config = dict(
    n_layer=12,
    head_dim=32,
    norm_place='pre',
    attn_scale=0.177,
    init_std_up=0.0537,
    lr_mult_o=2.0,
    beta1=0.93,
    lr_head=0.00943,
    warmup_steps=200,
    schedule='wsd',
    decay_shape='cos',
    doc_mask=False,
    dataset='wikipedia_en',
)
Each number is 50 + 12 x the weight over its row's rms, rounded and kept within 0 to 99. Layers, rows and columns count from 0. The size before them is the row's rms in percent of the matrix's.

# up: layer 9 MLP up, 768x192, rms 0.163, rows 732-749, columns 0-191
# down: layer 9 MLP down (transposed), 768x192, rms 0.0898, rows 732-749, columns 0-191
up732 112:50 70 69 38 58 64 57 59 44 28 75 52 58 41 62 68 55 43 45 63 46 58 53 72 58 41 55 40 59 45 50 45 48 31 34 46 60 60 50 53 52 48 45 49 54 71 52 43 55 46 63 50 49 44 49 53 28 60 60 52 47 43 49 52 65 32 68 54 52 37 62 50 34 53 46 43 26 48 35 66 47 56 40 53 33 59 73 65 68 46 83 38 37 54 61 35 55 47 59 68 48 65 53 51 44 36 51 45 37 63 44 42 49 48 49 47 72 60 41 68 47 39 43 40 43 60 65 62 60 35 52 72 43 60 18 48 31 57 41 33 58 51 53 27 49 52 35 53 35 48 35 70 41 53 87 58 33 39 53 40 56 34 23 54 65 51 48 60 43 39 39 75 56 57 43 61 51 48 30 57 59 35 70 37 59 51 21 64 60 33 48 58
down732 127:36 56 52 70 33 52 44 55 52 49 59 54 45 54 39 41 51 64 38 71 38 67 36 45 54 57 33 37 51 46 49 47 49 36 46 44 39 54 43 50 50 44 50 59 47 48 43 37 52 33 99 74 62 52 66 64 60 47 51 39 62 46 53 54 38 52 45 65 50 50 48 31 34 52 43 69 40 70 28 60 53 57 28 40 30 55 53 42 49 47 50 53 50 35 62 53 40 41 34 47 41 49 45 56 52 39 67 57 62 69 52 47 52 47 40 43 60 53 46 42 45 26 57 41 56 57 39 52 44 56 59 57 49 55 41 60 29 43 67 40 58 50 50 73 66 49 51 63 48 63 67 46 43 56 58 54 28 55 32 52 12 56 60 75 47 69 58 56 57 51 45 42 99 33 49 41 43 51 35 47 41 31 51 62 36 67 64 61 44 48 47 41
up733 100:31 63 53 50 38 54 56 43 46 49 77 51 62 46 59 32 56 38 46 52 51 51 63 51 44 60 71 36 49 56 59 36 42 45 37 43 85 44 50 58 57 65 42 54 49 53 58 54 49 37 43 77 58 60 72 38 46 45 68 51 56 69 56 59 58 46 58 45 57 44 52 64 25 63 51 54 36 50 56 53 48 54 42 51 33 39 55 52 47 48 54 53 41 42 16 47 45 53 57 46 66 50 40 40 38 58 57 38 57 45 41 41 52 73 28 55 77 37 21 25 51 39 56 51 61 61 57 59 43 56 50 64 34 37 43 30 49 49 71 52 23 31 46 41 18 52 65 42 40 50 58 46 55 64 47 64 52 52 64 53 71 55 65 42 22 42 36 28 59 56 55 37 38 40 69 60 80 53 33 50 32 36 51 31 43 44 62 59 41 57 54 39
down733 098:65 65 45 47 47 46 36 75 51 37 46 27 56 57 74 39 77 58 40 56 55 23 32 55 76 44 59 48 51 64 55 58 54 58 56 66 58 45 50 63 58 50 50 55 65 64 45 62 43 49 55 52 52 50 36 66 58 32 48 44 44 48 36 66 60 21 47 42 39 64 39 26 51 54 62 60 50 38 52 31 59 48 43 37 46 72 57 35 64 59 36 38 45 54 57 44 53 42 53 39 37 39 51 47 37 53 43 27 39 49 42 46 66 62 47 35 69 53 60 63 36 43 66 63 68 40 45 41 42 41 29 25 42 58 33 68 52 28 37 55 29 64 56 60 35 46 49 47 57 79 51 28 28 61 48 66 35 64 60 45 64 34 73 60 47 41 52 44 54 48 57 45 48 46 48 54 33 34 54 68 52 57 62 48 47 42 31 65 55 69 73 46
up734 096:37 39 39 48 56 52 27 41 52 47 70 51 52 67 53 41 39 32 18 57 53 56 59 33 65 37 57 31 65 66 52 58 53 59 42 60 48 64 77 59 48 58 61 44 66 42 60 52 47 49 49 57 65 36 52 52 27 46 47 65 70 49 44 56 37 53 45 20 62 66 59 33 40 61 24 58 55 42 34 49 56 43 39 27 48 66 69 34 61 57 43 58 58 43 59 47 54 51 45 20 46 34 47 54 54 53 54 51 45 36 53 66 66 45 71 24 53 54 55 52 37 60 53 35 42 43 52 63 58 37 62 49 53 43 62 58 42 45 34 61 38 49 30 54 30 51 45 46 40 62 38 59 39 59 54 64 53 30 48 55 43 56 47 54 57 54 57 66 60 43 65 77 46 32 16 38 39 67 57 62 59 51 30 32 55 66 61 56 62 60 27 50
down734 108:56 58 58 49 51 40 55 48 33 61 63 41 41 62 20 48 30 83 52 61 48 58 58 58 23 48 37 49 54 53 31 40 55 45 34 40 55 42 57 64 63 50 53 35 45 27 62 56 48 55 15 41 43 46 54 53 68 64 59 42 44 73 60 37 57 38 55 61 59 52 61 48 53 36 77 35 50 57 69 33 69 58 55 57 60 55 30 54 66 49 45 42 52 57 49 41 46 56 52 56 52 62 48 35 61 53 56 64 48 56 53 46 33 63 29 69 51 54 49 50 59 38 54 61 65 30 49 30 55 53 54 47 78 59 55 29 48 41 50 43 52 31 53 34 27 37 43 52 50 44 52 54 59 47 52 43 46 65 32 31 43 30 55 42 51 57 56 68 43 36 70 55 30 34 55 54 47 51 53 60 21 35 53 62 71 57 41 24 68 57 78 57
up735 105:59 50 48 52 45 64 49 39 42 42 57 55 45 66 55 56 47 45 40 59 46 48 60 76 68 48 49 54 52 40 26 37 61 38 54 77 43 22 60 41 50 55 38 55 57 71 53 37 60 63 25 49 59 43 55 31 63 50 63 29 61 41 34 61 41 50 44 67 65 54 41 57 49 49 59 50 58 47 55 45 39 59 27 69 56 32 35 53 51 36 64 59 35 12 67 56 54 31 35 63 56 73 29 55 61 47 41 37 60 53 57 54 46 67 53 50 43 64 54 63 47 53 53 55 66 48 48 51 48 33 72 61 47 42 45 24 60 17 34 45 54 41 63 56 22 22 62 64 72 43 49 61 51 37 79 54 29 40 45 57 44 60 61 35 35 45 41 46 38 54 51 69 64 58 54 54 48 42 50 48 60 66 52 54 48 36 49 59 46 61 48 58
down735 102:44 47 55 37 59 46 43 65 50 29 63 47 53 42 41 52 36 18 51 75 60 38 60 49 63 30 47 61 49 28 42 56 52 73 46 57 43 47 34 48 36 65 52 48 72 36 35 64 68 52 40 47 56 55 55 65 44 48 49 48 50 68 61 37 58 55 61 61 33 59 66 69 49 46 51 34 22 61 64 33 33 27 51 71 43 39 63 62 31 58 61 54 56 57 47 44 48 31 28 57 54 58 43 52 47 43 39 53 58 49 43 63 43 52 51 43 33 57 38 54 47 61 39 59 46 74 73 50 47 36 37 52 42 20 65 55 33 48 62 49 51 21 71 48 55 60 63 64 61 24 32 55 42 73 51 30 40 43 59 45 43 45 65 65 30 66 54 44 46 59 41 50 46 40 58 50 33 52 54 52 64 78 63 49 63 55 52 57 49 56 53 38
up736 102:53 42 57 35 42 14 31 43 36 65 45 51 51 68 62 56 45 50 50 61 69 54 60 49 47 63 45 34 43 48 54 60 39 53 78 46 56 51 37 30 44 45 55 54 71 40 70 33 60 58 33 41 53 48 51 71 43 46 63 61 48 62 56 54 37 54 75 76 77 57 37 38 60 44 56 38 65 42 31 35 54 54 36 21 39 57 62 45 56 40 50 45 47 59 56 40 47 48 41 29 47 50 34 39 51 44 30 60 69 36 66 68 48 40 50 53 61 54 59 63 35 43 69 70 49 36 61 40 62 62 47 58 58 49 68 46 46 31 26 62 56 39 60 40 35 80 42 42 50 31 35 33 52 40 50 61 67 67 48 61 48 45 54 51 58 44 65 53 48 62 34 59 60 47 37 49 58 31 44 48 72 40 70 64 53 51 34 37 62 52 54 45
down736 099:31 41 72 48 66 37 51 59 43 55 61 52 30 60 62 63 35 53 53 52 38 38 76 64 51 39 47 54 71 67 47 66 50 32 36 35 38 53 56 49 33 50 56 51 61 35 56 49 66 49 35 58 33 42 53 50 37 36 36 53 47 63 56 66 58 70 62 68 45 59 54 53 52 46 50 57 72 56 46 44 66 61 41 51 35 60 40 49 46 43 49 55 51 42 77 44 47 42 47 46 71 46 49 42 44 48 63 68 51 57 26 43 60 40 56 63 41 49 38 22 44 26 40 62 53 60 37 51 41 59 68 51 41 56 22 45 65 48 69 50 30 40 52 62 27 62 54 45 50 43 40 56 49 69 51 65 41 55 79 49 36 54 20 45 46 70 70 52 36 50 47 29 54 40 58 40 50 29 52 76 54 40 53 45 19 55 66 55 63 49 26 51
up737 102:46 45 50 70 58 55 36 26 57 57 71 48 66 47 53 60 72 43 47 53 49 35 65 49 66 24 45 51 52 45 60 39 61 50 59 72 45 61 43 62 51 69 34 48 67 41 64 66 55 58 51 57 64 73 18 47 57 44 65 61 34 61 38 62 44 42 46 66 43 52 43 42 41 70 40 42 56 58 38 66 43 31 39 59 44 54 62 38 45 45 47 53 31 45 50 28 55 38 55 09 54 37 44 58 45 52 53 48 45 29 51 46 53 62 72 53 35 50 35 64 57 44 49 36 51 51 72 53 48 62 56 58 38 50 34 73 48 63 52 61 57 51 37 70 24 63 46 67 40 40 45 69 26 46 31 59 57 41 60 73 43 41 53 26 33 50 56 38 53 62 41 35 44 29 46 60 28 66 40 47 66 52 43 50 67 54 46 51 45 46 45 41
down737 117:59 53 48 33 43 21 73 55 41 41 44 43 41 46 18 50 23 66 46 41 48 63 31 60 40 51 53 69 46 57 51 40 58 54 34 48 39 33 69 48 48 42 50 56 39 58 54 29 45 50 63 51 20 35 57 37 50 59 40 34 48 46 56 42 56 57 42 42 62 54 49 77 52 44 66 40 53 26 68 48 72 58 61 57 50 46 48 43 59 72 71 42 71 51 55 62 40 74 61 83 51 51 47 49 47 53 48 34 57 43 60 23 50 43 40 53 74 66 75 54 44 65 47 64 52 31 39 46 52 48 33 41 65 58 63 44 53 42 48 30 48 45 66 45 49 28 44 45 49 73 42 25 71 56 60 40 32 69 37 50 62 32 35 52 53 54 47 56 64 59 63 53 46 51 53 49 66 36 40 48 31 50 55 57 44 55 50 63 48 54 56 60
up738 107:44 21 33 55 53 46 39 71 54 49 55 50 46 44 73 29 30 53 79 33 47 55 25 68 54 50 57 33 51 44 43 46 35 51 40 55 45 38 52 63 49 47 29 48 75 79 54 52 47 44 64 42 66 46 38 42 45 50 43 36 62 45 29 49 59 60 51 56 44 67 51 43 51 56 57 45 68 45 21 46 63 59 54 28 45 46 60 39 45 52 48 61 58 55 36 49 39 66 48 33 29 53 44 32 47 66 32 41 50 41 60 59 63 37 66 38 51 49 40 58 40 36 67 53 44 57 29 49 38 47 44 58 34 51 70 50 62 85 76 64 39 33 46 49 45 62 38 57 56 83 45 47 42 48 54 61 32 60 54 35 46 62 60 45 56 58 69 47 63 50 59 60 56 54 43 52 41 45 25 45 61 55 62 77 65 52 38 50 47 62 50 37
down738 098:49 42 57 50 43 52 50 36 55 38 60 78 54 29 36 34 30 53 57 70 57 32 37 47 62 51 49 39 46 54 40 73 51 53 39 58 54 69 44 29 37 48 45 60 51 34 50 33 38 52 78 58 57 66 51 25 38 57 62 65 59 65 57 57 46 60 59 46 42 52 62 31 24 51 57 49 41 53 49 89 60 46 46 63 60 41 68 76 51 44 51 51 53 45 37 46 65 69 27 42 46 44 54 66 46 67 56 44 41 34 59 54 64 32 60 73 54 46 59 46 55 66 47 45 43 45 37 24 42 55 46 32 55 44 24 52 55 43 44 68 30 77 51 47 61 57 46 56 37 07 54 31 21 56 44 54 67 55 52 45 47 43 58 44 46 44 68 54 52 50 49 55 47 55 55 51 61 37 47 54 59 38 66 45 58 63 39 57 39 51 43 57
up739 098:59 29 34 38 43 49 47 23 53 43 53 60 48 74 73 61 37 59 36 45 41 70 51 44 56 35 64 45 25 33 47 49 56 44 46 35 44 60 69 53 75 55 31 39 67 59 34 49 45 45 68 36 65 50 35 34 40 52 31 53 70 56 41 61 45 44 44 49 50 42 44 61 76 54 49 44 42 59 48 49 51 35 39 57 68 53 25 56 50 69 61 48 64 53 35 58 52 51 40 54 42 57 36 40 21 38 49 64 56 39 37 59 52 62 57 81 58 45 62 58 60 32 41 66 62 69 49 60 25 62 42 56 61 52 55 63 42 37 55 48 58 51 54 52 56 25 58 34 58 56 55 57 40 36 53 46 44 58 52 58 50 41 46 43 52 26 49 57 81 25 61 61 54 47 34 34 52 44 39 57 31 63 65 47 66 65 63 45 52 54 32 67
down739 093:46 66 46 65 61 56 48 56 37 46 43 58 47 68 33 39 45 61 37 34 58 44 48 42 54 46 38 50 54 65 56 60 56 55 63 57 49 60 45 50 33 50 50 53 60 65 40 35 65 51 57 61 52 36 35 18 73 52 52 61 30 46 48 44 51 43 72 52 54 49 57 33 51 42 27 51 31 42 29 49 50 77 38 58 55 55 42 40 44 62 42 65 42 51 35 64 70 37 59 21 57 17 69 66 68 46 70 43 72 56 44 36 47 36 39 46 25 35 42 60 44 60 57 43 48 54 24 40 45 71 58 46 28 31 57 57 55 61 61 61 31 56 51 49 55 63 75 58 60 53 60 67 53 50 77 48 34 45 54 53 34 51 54 49 60 52 48 55 49 52 58 58 50 50 57 56 42 18 49 52 74 24 33 60 51 47 39 39 53 62 52 62
up740 102:59 53 75 55 45 37 45 47 73 40 61 72 47 58 39 56 45 58 45 60 42 45 41 26 53 53 46 50 48 48 33 47 43 53 66 35 57 55 66 58 42 41 60 49 50 50 65 52 46 52 52 23 43 49 34 57 57 48 48 36 71 17 70 42 40 66 36 43 55 66 45 69 58 45 41 52 70 53 50 56 68 42 47 64 51 37 62 55 54 63 63 52 57 51 39 30 58 55 54 42 47 78 64 47 76 56 55 36 39 52 36 58 46 50 44 40 56 57 41 44 49 63 49 43 40 60 08 66 57 71 76 50 55 40 54 63 33 43 62 46 60 52 46 51 49 23 72 39 50 43 56 63 62 47 26 56 38 42 60 43 64 47 51 43 56 35 50 54 55 49 40 51 57 52 30 46 37 56 40 57 25 24 58 30 31 41 69 38 36 77 54 38
down740 104:61 59 40 65 40 84 25 73 46 55 48 52 53 34 71 63 57 61 36 35 46 49 57 54 67 50 82 54 40 57 51 59 36 31 37 53 49 39 46 41 42 49 61 32 64 63 52 54 41 46 29 48 38 29 46 47 59 60 44 58 47 41 54 56 47 66 72 51 51 49 35 62 44 43 51 43 57 57 62 50 67 57 39 68 59 52 66 52 39 60 38 33 47 32 50 36 54 52 47 57 42 34 45 71 48 19 44 27 57 60 55 43 46 55 38 36 74 61 34 56 59 52 43 24 37 38 46 38 61 32 65 43 47 66 56 57 56 62 51 69 44 48 54 67 36 48 51 36 59 36 71 74 49 34 31 57 53 57 56 33 52 44 68 52 66 56 57 55 56 54 40 27 39 42 66 63 47 67 47 40 69 47 41 55 33 39 38 46 50 66 29 44
up741 098:73 49 47 60 45 25 54 75 53 32 51 30 41 55 42 52 60 62 39 39 34 56 54 50 64 56 31 69 57 60 24 37 53 50 20 51 66 33 53 62 25 32 42 36 55 37 47 51 52 27 62 77 39 43 43 50 61 53 47 73 57 45 45 33 47 48 28 66 44 54 42 58 57 55 48 56 39 65 35 28 38 45 54 42 59 41 69 57 36 63 51 59 57 62 52 60 62 31 50 82 49 35 43 51 48 74 69 58 59 38 50 44 54 31 53 45 57 40 67 30 71 58 63 61 49 48 42 52 53 61 41 52 34 44 40 62 52 64 49 50 42 45 51 48 47 42 42 59 50 77 52 45 37 56 72 46 38 46 70 48 67 39 52 62 36 46 41 64 64 53 33 72 40 45 56 39 60 63 22 51 38 48 47 46 46 51 41 30 62 44 43 35
down741 098:43 62 53 37 48 41 41 34 40 64 46 44 24 48 30 62 35 43 42 46 67 54 61 51 41 39 59 63 20 52 73 40 41 50 64 57 43 68 48 28 82 67 51 49 52 56 41 52 44 45 56 35 41 37 56 55 48 35 48 34 73 65 51 43 58 46 59 33 38 55 58 60 48 47 51 64 48 33 32 59 68 53 54 54 29 34 30 59 48 53 31 45 52 53 34 31 46 47 37 52 53 58 77 59 43 54 54 46 57 52 42 54 53 23 42 53 45 58 56 41 76 52 47 47 55 57 51 61 61 68 65 47 67 64 59 32 60 43 42 50 42 66 46 35 39 51 51 50 40 38 73 61 61 52 37 46 28 56 39 57 31 47 46 56 64 40 62 65 35 69 78 39 52 75 54 65 78 45 66 62 41 53 58 47 61 50 28 43 28 49 53 45
up742 107:45 32 50 45 19 25 43 54 61 33 43 20 39 43 64 51 49 60 42 59 53 38 50 32 60 49 38 58 20 75 61 40 53 35 49 49 78 52 63 40 54 68 45 16 58 27 58 47 51 45 50 46 45 57 52 39 57 26 63 46 62 58 45 34 59 51 64 42 61 29 46 47 46 43 60 38 43 69 46 60 76 50 59 30 28 60 54 47 70 50 36 59 68 41 44 62 60 53 37 44 47 56 35 57 60 57 61 31 60 44 51 39 39 55 34 48 63 46 33 56 43 57 49 50 63 55 55 67 38 53 65 62 52 59 72 60 52 32 58 55 63 34 50 33 54 53 60 53 48 48 61 57 58 56 48 54 46 54 66 40 75 50 68 58 48 53 37 59 47 59 52 58 37 45 55 27 64 68 70 39 46 43 47 37 37 27 76 41 59 47 37 48
down742 127:37 36 51 59 49 64 43 54 31 41 55 25 48 32 67 60 59 56 21 58 53 37 49 39 56 45 63 62 28 61 67 58 57 49 39 40 54 61 44 40 72 68 58 30 42 55 67 40 45 58 82 47 39 36 66 62 69 39 55 37 56 43 48 44 57 65 64 52 55 42 52 31 45 38 34 53 54 57 36 66 42 46 49 19 54 48 44 37 68 41 40 73 57 35 67 55 58 59 22 43 60 63 58 59 43 45 61 52 62 53 56 42 45 60 41 33 44 47 50 33 50 45 56 61 43 62 49 51 49 64 67 50 58 46 48 56 50 33 56 30 27 56 31 52 59 49 67 43 48 43 46 32 68 35 40 49 56 71 66 42 51 37 45 57 63 48 34 59 49 71 30 65 54 53 58 23 51 55 59 60 80 40 58 47 48 30 52 43 67 56 28 57
up743 092:59 64 65 42 30 71 62 47 55 50 53 51 34 54 59 48 20 64 76 30 34 48 72 33 48 43 49 39 36 50 59 49 66 49 43 45 60 61 39 59 64 65 57 37 28 47 62 44 47 65 33 35 41 41 47 44 67 61 35 46 60 41 34 42 38 60 48 70 55 53 68 44 49 39 71 26 39 67 42 59 60 56 62 30 42 43 63 41 62 29 59 40 35 54 36 61 56 54 72 57 37 56 37 40 61 47 74 40 54 57 38 34 53 38 41 67 56 66 58 30 40 35 39 46 51 50 61 35 27 53 70 52 43 50 50 36 45 37 62 57 65 68 36 49 46 55 65 40 81 60 51 52 46 34 57 65 58 48 58 55 79 63 65 53 56 59 48 44 50 43 34 47 38 32 47 60 57 45 41 46 46 59 48 63 52 60 42 32 26 47 43 40
down743 102:47 72 35 44 53 31 54 68 37 35 28 56 69 41 56 76 51 52 45 63 65 41 56 42 64 57 71 54 36 59 61 76 34 50 50 41 36 65 47 40 42 64 40 68 65 34 63 52 59 56 51 58 65 14 78 31 32 17 38 39 62 44 47 55 61 47 44 53 61 58 59 35 34 50 58 61 43 53 71 35 59 57 58 48 45 60 59 35 63 55 41 44 58 48 50 44 56 42 47 61 50 54 60 54 56 46 36 58 56 52 68 42 55 50 41 43 44 55 45 51 36 53 49 38 66 41 43 60 14 61 47 38 66 48 56 57 56 71 47 38 53 69 40 57 60 54 50 64 30 52 63 55 48 61 55 43 41 60 24 33 27 48 47 50 56 42 46 24 56 46 50 36 45 57 53 32 21 43 43 62 50 31 55 40 59 43 57 58 59 34 64 61
up744 107:50 66 40 61 57 72 39 46 63 42 76 44 36 29 53 45 35 59 57 67 65 57 67 41 45 61 46 51 51 43 57 77 47 33 93 73 47 63 39 65 47 51 81 46 58 29 45 70 69 51 48 36 57 25 54 46 50 68 47 63 44 46 51 44 68 31 71 36 49 65 44 46 51 35 34 47 38 69 44 36 46 50 48 49 31 44 53 49 53 62 41 54 31 38 55 69 44 48 53 52 48 50 39 33 57 66 43 45 54 40 34 32 33 25 43 79 54 48 52 62 38 48 37 40 40 67 46 45 34 66 36 47 42 64 57 42 25 63 42 38 58 64 48 53 52 56 46 49 34 49 39 66 56 56 69 44 32 49 46 31 50 42 38 63 53 55 47 45 61 74 42 63 62 62 46 45 48 45 47 50 64 49 62 60 45 42 55 42 46 55 67 46
down744 105:41 58 40 62 55 47 60 36 56 53 57 45 59 68 58 49 56 45 43 44 52 48 49 51 62 66 77 79 46 40 70 55 47 62 54 41 48 47 57 51 63 30 58 39 47 54 49 38 57 43 11 60 48 66 54 26 56 56 52 47 60 51 38 56 51 78 67 58 37 52 64 29 65 55 61 49 38 64 14 56 33 47 40 52 34 37 70 61 59 39 63 44 47 59 44 39 29 46 51 35 54 58 51 49 23 45 56 35 40 66 72 77 49 63 51 45 54 43 42 44 71 38 41 63 65 34 57 47 73 41 47 62 45 55 47 45 37 35 46 42 32 53 63 63 71 33 45 45 59 79 49 31 42 45 53 35 51 52 65 44 46 35 33 38 49 44 56 58 48 50 41 44 31 54 44 35 24 46 57 39 31 43 60 63 61 44 54 48 68 61 60 48
up745 100:59 69 43 61 64 53 61 70 54 31 43 50 41 37 46 44 47 66 44 36 72 32 46 49 41 50 20 61 54 70 37 70 43 50 47 48 53 37 71 60 48 52 39 25 49 74 39 71 51 55 59 41 38 51 54 52 52 36 46 49 59 50 52 30 35 58 56 55 50 66 57 47 56 46 57 63 52 42 59 63 79 56 62 43 36 39 51 35 64 22 39 27 56 71 47 60 64 46 48 37 44 24 44 50 43 52 55 53 63 55 47 48 38 57 57 36 54 45 45 43 66 53 61 30 67 49 41 52 61 45 44 57 56 41 42 53 43 56 60 70 52 44 63 61 48 36 56 42 55 49 77 54 53 41 57 41 58 34 25 48 60 52 25 56 74 60 72 52 46 41 13 58 21 55 29 57 53 41 57 62 62 52 36 43 52 36 43 56 66 37 44 30
down745 113:61 47 66 58 51 37 35 40 68 61 40 36 59 71 70 62 43 38 56 52 49 33 49 69 34 32 51 68 65 20 75 77 52 58 41 53 38 62 61 46 66 55 58 77 36 41 53 63 33 60 63 64 62 45 60 40 43 50 80 33 39 62 52 47 77 52 47 46 61 44 71 56 48 45 43 33 51 65 71 41 45 54 52 60 60 49 54 47 48 36 53 60 54 27 56 56 67 44 72 59 66 50 52 50 38 56 33 69 60 36 36 50 41 58 71 53 35 59 55 50 44 38 34 49 39 38 47 63 51 58 54 50 68 41 43 48 33 43 39 37 47 47 37 45 40 45 34 49 41 50 33 56 68 72 37 39 38 55 53 48 54 59 38 50 25 34 29 44 51 43 42 60 29 37 48 57 52 53 39 77 56 35 44 49 44 46 41 31 42 62 45 40
up746 094:50 33 47 61 64 38 39 33 50 34 41 50 66 38 35 55 42 67 59 77 58 66 58 50 48 55 52 69 43 62 56 73 60 40 76 57 40 44 48 50 55 57 36 43 72 29 48 45 37 55 54 51 56 59 53 29 40 46 52 54 51 60 47 46 41 47 45 63 50 50 56 44 34 45 47 54 32 47 30 70 53 51 55 37 56 55 55 51 55 09 42 47 64 44 29 48 41 41 41 54 51 51 42 44 57 30 51 59 43 53 51 56 37 45 75 30 40 46 79 69 57 49 50 33 50 60 59 58 69 52 49 58 60 39 49 60 46 66 42 57 35 48 48 61 60 74 68 49 54 63 47 36 71 79 49 58 61 30 42 47 41 56 47 45 63 37 52 59 75 57 34 59 50 49 28 62 38 49 45 34 44 63 30 42 39 35 51 16 61 81 60 48
down746 095:34 32 60 80 46 50 68 50 31 62 60 41 51 30 39 54 59 49 46 48 30 56 71 51 44 60 54 57 56 59 64 43 60 60 27 35 57 37 51 54 46 44 59 45 31 52 45 50 49 55 50 55 44 38 52 62 59 59 44 49 63 35 42 51 34 36 55 48 64 48 18 47 37 58 54 44 62 54 49 34 62 54 45 47 50 69 32 33 67 49 30 43 46 71 61 77 29 53 74 46 29 46 42 46 34 32 58 45 53 58 57 52 49 44 51 72 49 56 24 35 56 77 54 48 48 40 46 31 61 35 52 29 60 42 43 49 49 68 49 46 57 30 56 52 77 49 71 60 40 44 52 54 50 46 65 44 41 74 56 70 54 43 46 36 68 53 35 24 54 51 39 36 31 60 53 57 81 42 55 37 65 58 39 54 54 68 45 53 60 42 70 56
up747 106:62 56 61 24 74 58 48 66 43 44 70 48 43 28 60 64 49 41 67 45 42 40 54 44 52 50 42 64 35 35 26 50 53 50 64 57 46 29 59 43 33 59 43 34 50 60 51 63 64 38 64 53 36 48 54 58 56 61 41 64 39 42 23 56 54 51 36 58 59 44 24 39 51 52 42 50 57 47 52 38 59 50 35 58 47 34 50 60 57 37 41 53 15 47 42 60 56 26 34 76 53 49 54 69 51 38 47 39 40 68 71 42 57 47 49 42 47 73 76 47 45 28 40 42 58 56 49 71 51 56 51 39 22 45 47 60 87 58 40 55 47 36 52 63 42 48 54 28 51 66 44 44 37 60 68 66 62 57 44 47 35 52 55 51 77 70 54 43 55 47 58 62 46 60 35 41 49 72 39 57 40 52 43 54 46 74 45 48 45 57 65 48
down747 099:27 50 66 59 45 53 58 52 58 43 43 55 46 55 58 48 52 67 61 48 52 49 44 44 36 45 52 60 63 58 30 47 56 47 44 27 48 55 49 62 54 52 47 66 46 66 46 54 49 34 47 40 36 75 78 71 40 65 24 48 49 36 34 36 51 44 46 52 34 56 21 75 47 75 36 42 53 56 63 56 59 57 65 33 48 46 42 36 46 39 36 68 41 37 63 37 55 52 54 67 54 40 58 43 29 49 50 42 50 40 39 49 72 69 41 44 45 37 61 46 41 48 46 45 42 59 72 56 65 39 40 34 55 64 74 50 69 39 51 60 40 42 38 70 54 48 42 32 54 59 41 50 37 64 95 51 45 48 30 61 51 45 59 42 53 67 51 57 47 58 40 43 63 29 38 70 71 44 59 33 49 58 48 61 61 28 38 48 42 32 52 70
up748 096:51 37 67 44 29 64 52 44 50 39 65 45 26 56 49 41 64 54 50 33 66 45 58 37 38 59 63 29 56 64 69 44 43 63 60 51 55 74 46 32 32 59 34 52 58 46 28 53 58 50 56 73 46 53 54 41 69 47 37 55 76 61 58 46 43 37 48 40 46 38 44 46 52 67 73 49 52 40 37 61 51 61 18 27 52 54 37 49 66 64 54 63 28 34 60 29 64 43 25 44 40 37 55 31 48 55 56 34 52 43 62 44 57 66 51 81 73 54 47 67 39 24 70 54 62 57 34 42 56 51 59 48 49 56 57 40 66 43 42 53 55 51 16 36 64 64 55 49 47 39 47 41 64 53 50 44 26 50 59 67 45 52 31 62 50 38 66 55 55 64 54 30 53 54 57 48 56 41 66 49 59 55 41 47 50 59 51 37 64 52 51 59
down748 093:49 64 44 50 35 45 46 28 51 33 56 65 50 71 48 49 53 67 76 38 68 50 59 37 63 52 38 37 66 59 46 54 64 32 53 62 41 44 42 59 49 36 43 47 36 80 61 51 46 68 56 34 37 66 49 33 35 52 67 54 54 53 69 38 35 61 50 54 57 50 62 52 58 38 43 51 40 62 43 45 37 39 46 53 49 54 50 54 38 45 39 42 50 26 55 54 64 49 60 78 49 52 60 45 41 50 46 38 53 46 48 48 56 55 36 40 45 62 61 75 56 48 32 64 55 32 71 27 46 43 61 64 50 29 52 49 66 63 45 45 49 74 51 62 44 20 49 49 17 41 49 80 47 54 49 48 31 47 44 47 50 60 24 47 61 52 45 50 46 51 31 71 36 54 36 21 77 44 51 69 44 40 61 66 58 62 44 58 36 44 44 74
up749 098:64 35 62 36 50 58 56 53 50 59 30 64 34 41 56 48 64 52 61 38 64 29 51 49 76 63 58 66 43 53 49 61 34 34 57 58 58 34 67 51 62 53 62 48 63 75 68 57 50 47 52 52 67 40 58 41 56 68 38 61 59 47 19 61 52 46 47 40 70 60 28 60 47 59 49 63 31 34 42 49 41 40 40 63 63 30 45 65 49 60 60 44 69 56 44 65 54 61 55 70 43 46 52 70 51 42 45 38 49 52 58 40 40 72 30 41 67 51 44 59 56 59 62 59 56 37 52 40 70 42 35 52 53 58 54 44 61 45 56 24 48 45 35 22 52 54 45 50 58 47 53 39 51 43 52 46 32 36 67 48 39 72 45 22 48 37 64 46 39 35 57 37 45 11 40 51 61 65 44 31 56 47 28 40 52 25 42 36 42 46 50 59
down749 098:49 36 38 29 33 57 70 61 74 08 50 63 52 38 41 69 35 51 47 36 57 56 60 56 58 56 47 31 28 41 40 58 57 47 60 40 54 54 31 46 67 53 34 53 40 41 63 63 57 52 24 46 50 42 35 72 68 59 40 40 48 96 58 41 42 66 69 54 51 59 60 68 70 40 38 56 53 56 51 50 60 46 55 42 22 58 43 50 54 57 43 47 36 42 48 33 61 38 64 59 40 54 64 43 42 54 18 55 71 38 47 53 55 69 48 55 52 47 49 45 55 45 58 56 55 60 73 59 55 45 31 60 37 63 39 53 57 57 44 47 51 40 61 46 39 48 62 64 34 56 43 47 51 41 52 42 51 35 61 45 61 42 37 45 39 60 47 54 59 40 55 58 54 50 46 48 39 38 55 70 60 73 66 11 51 47 47 48 42 54 57 28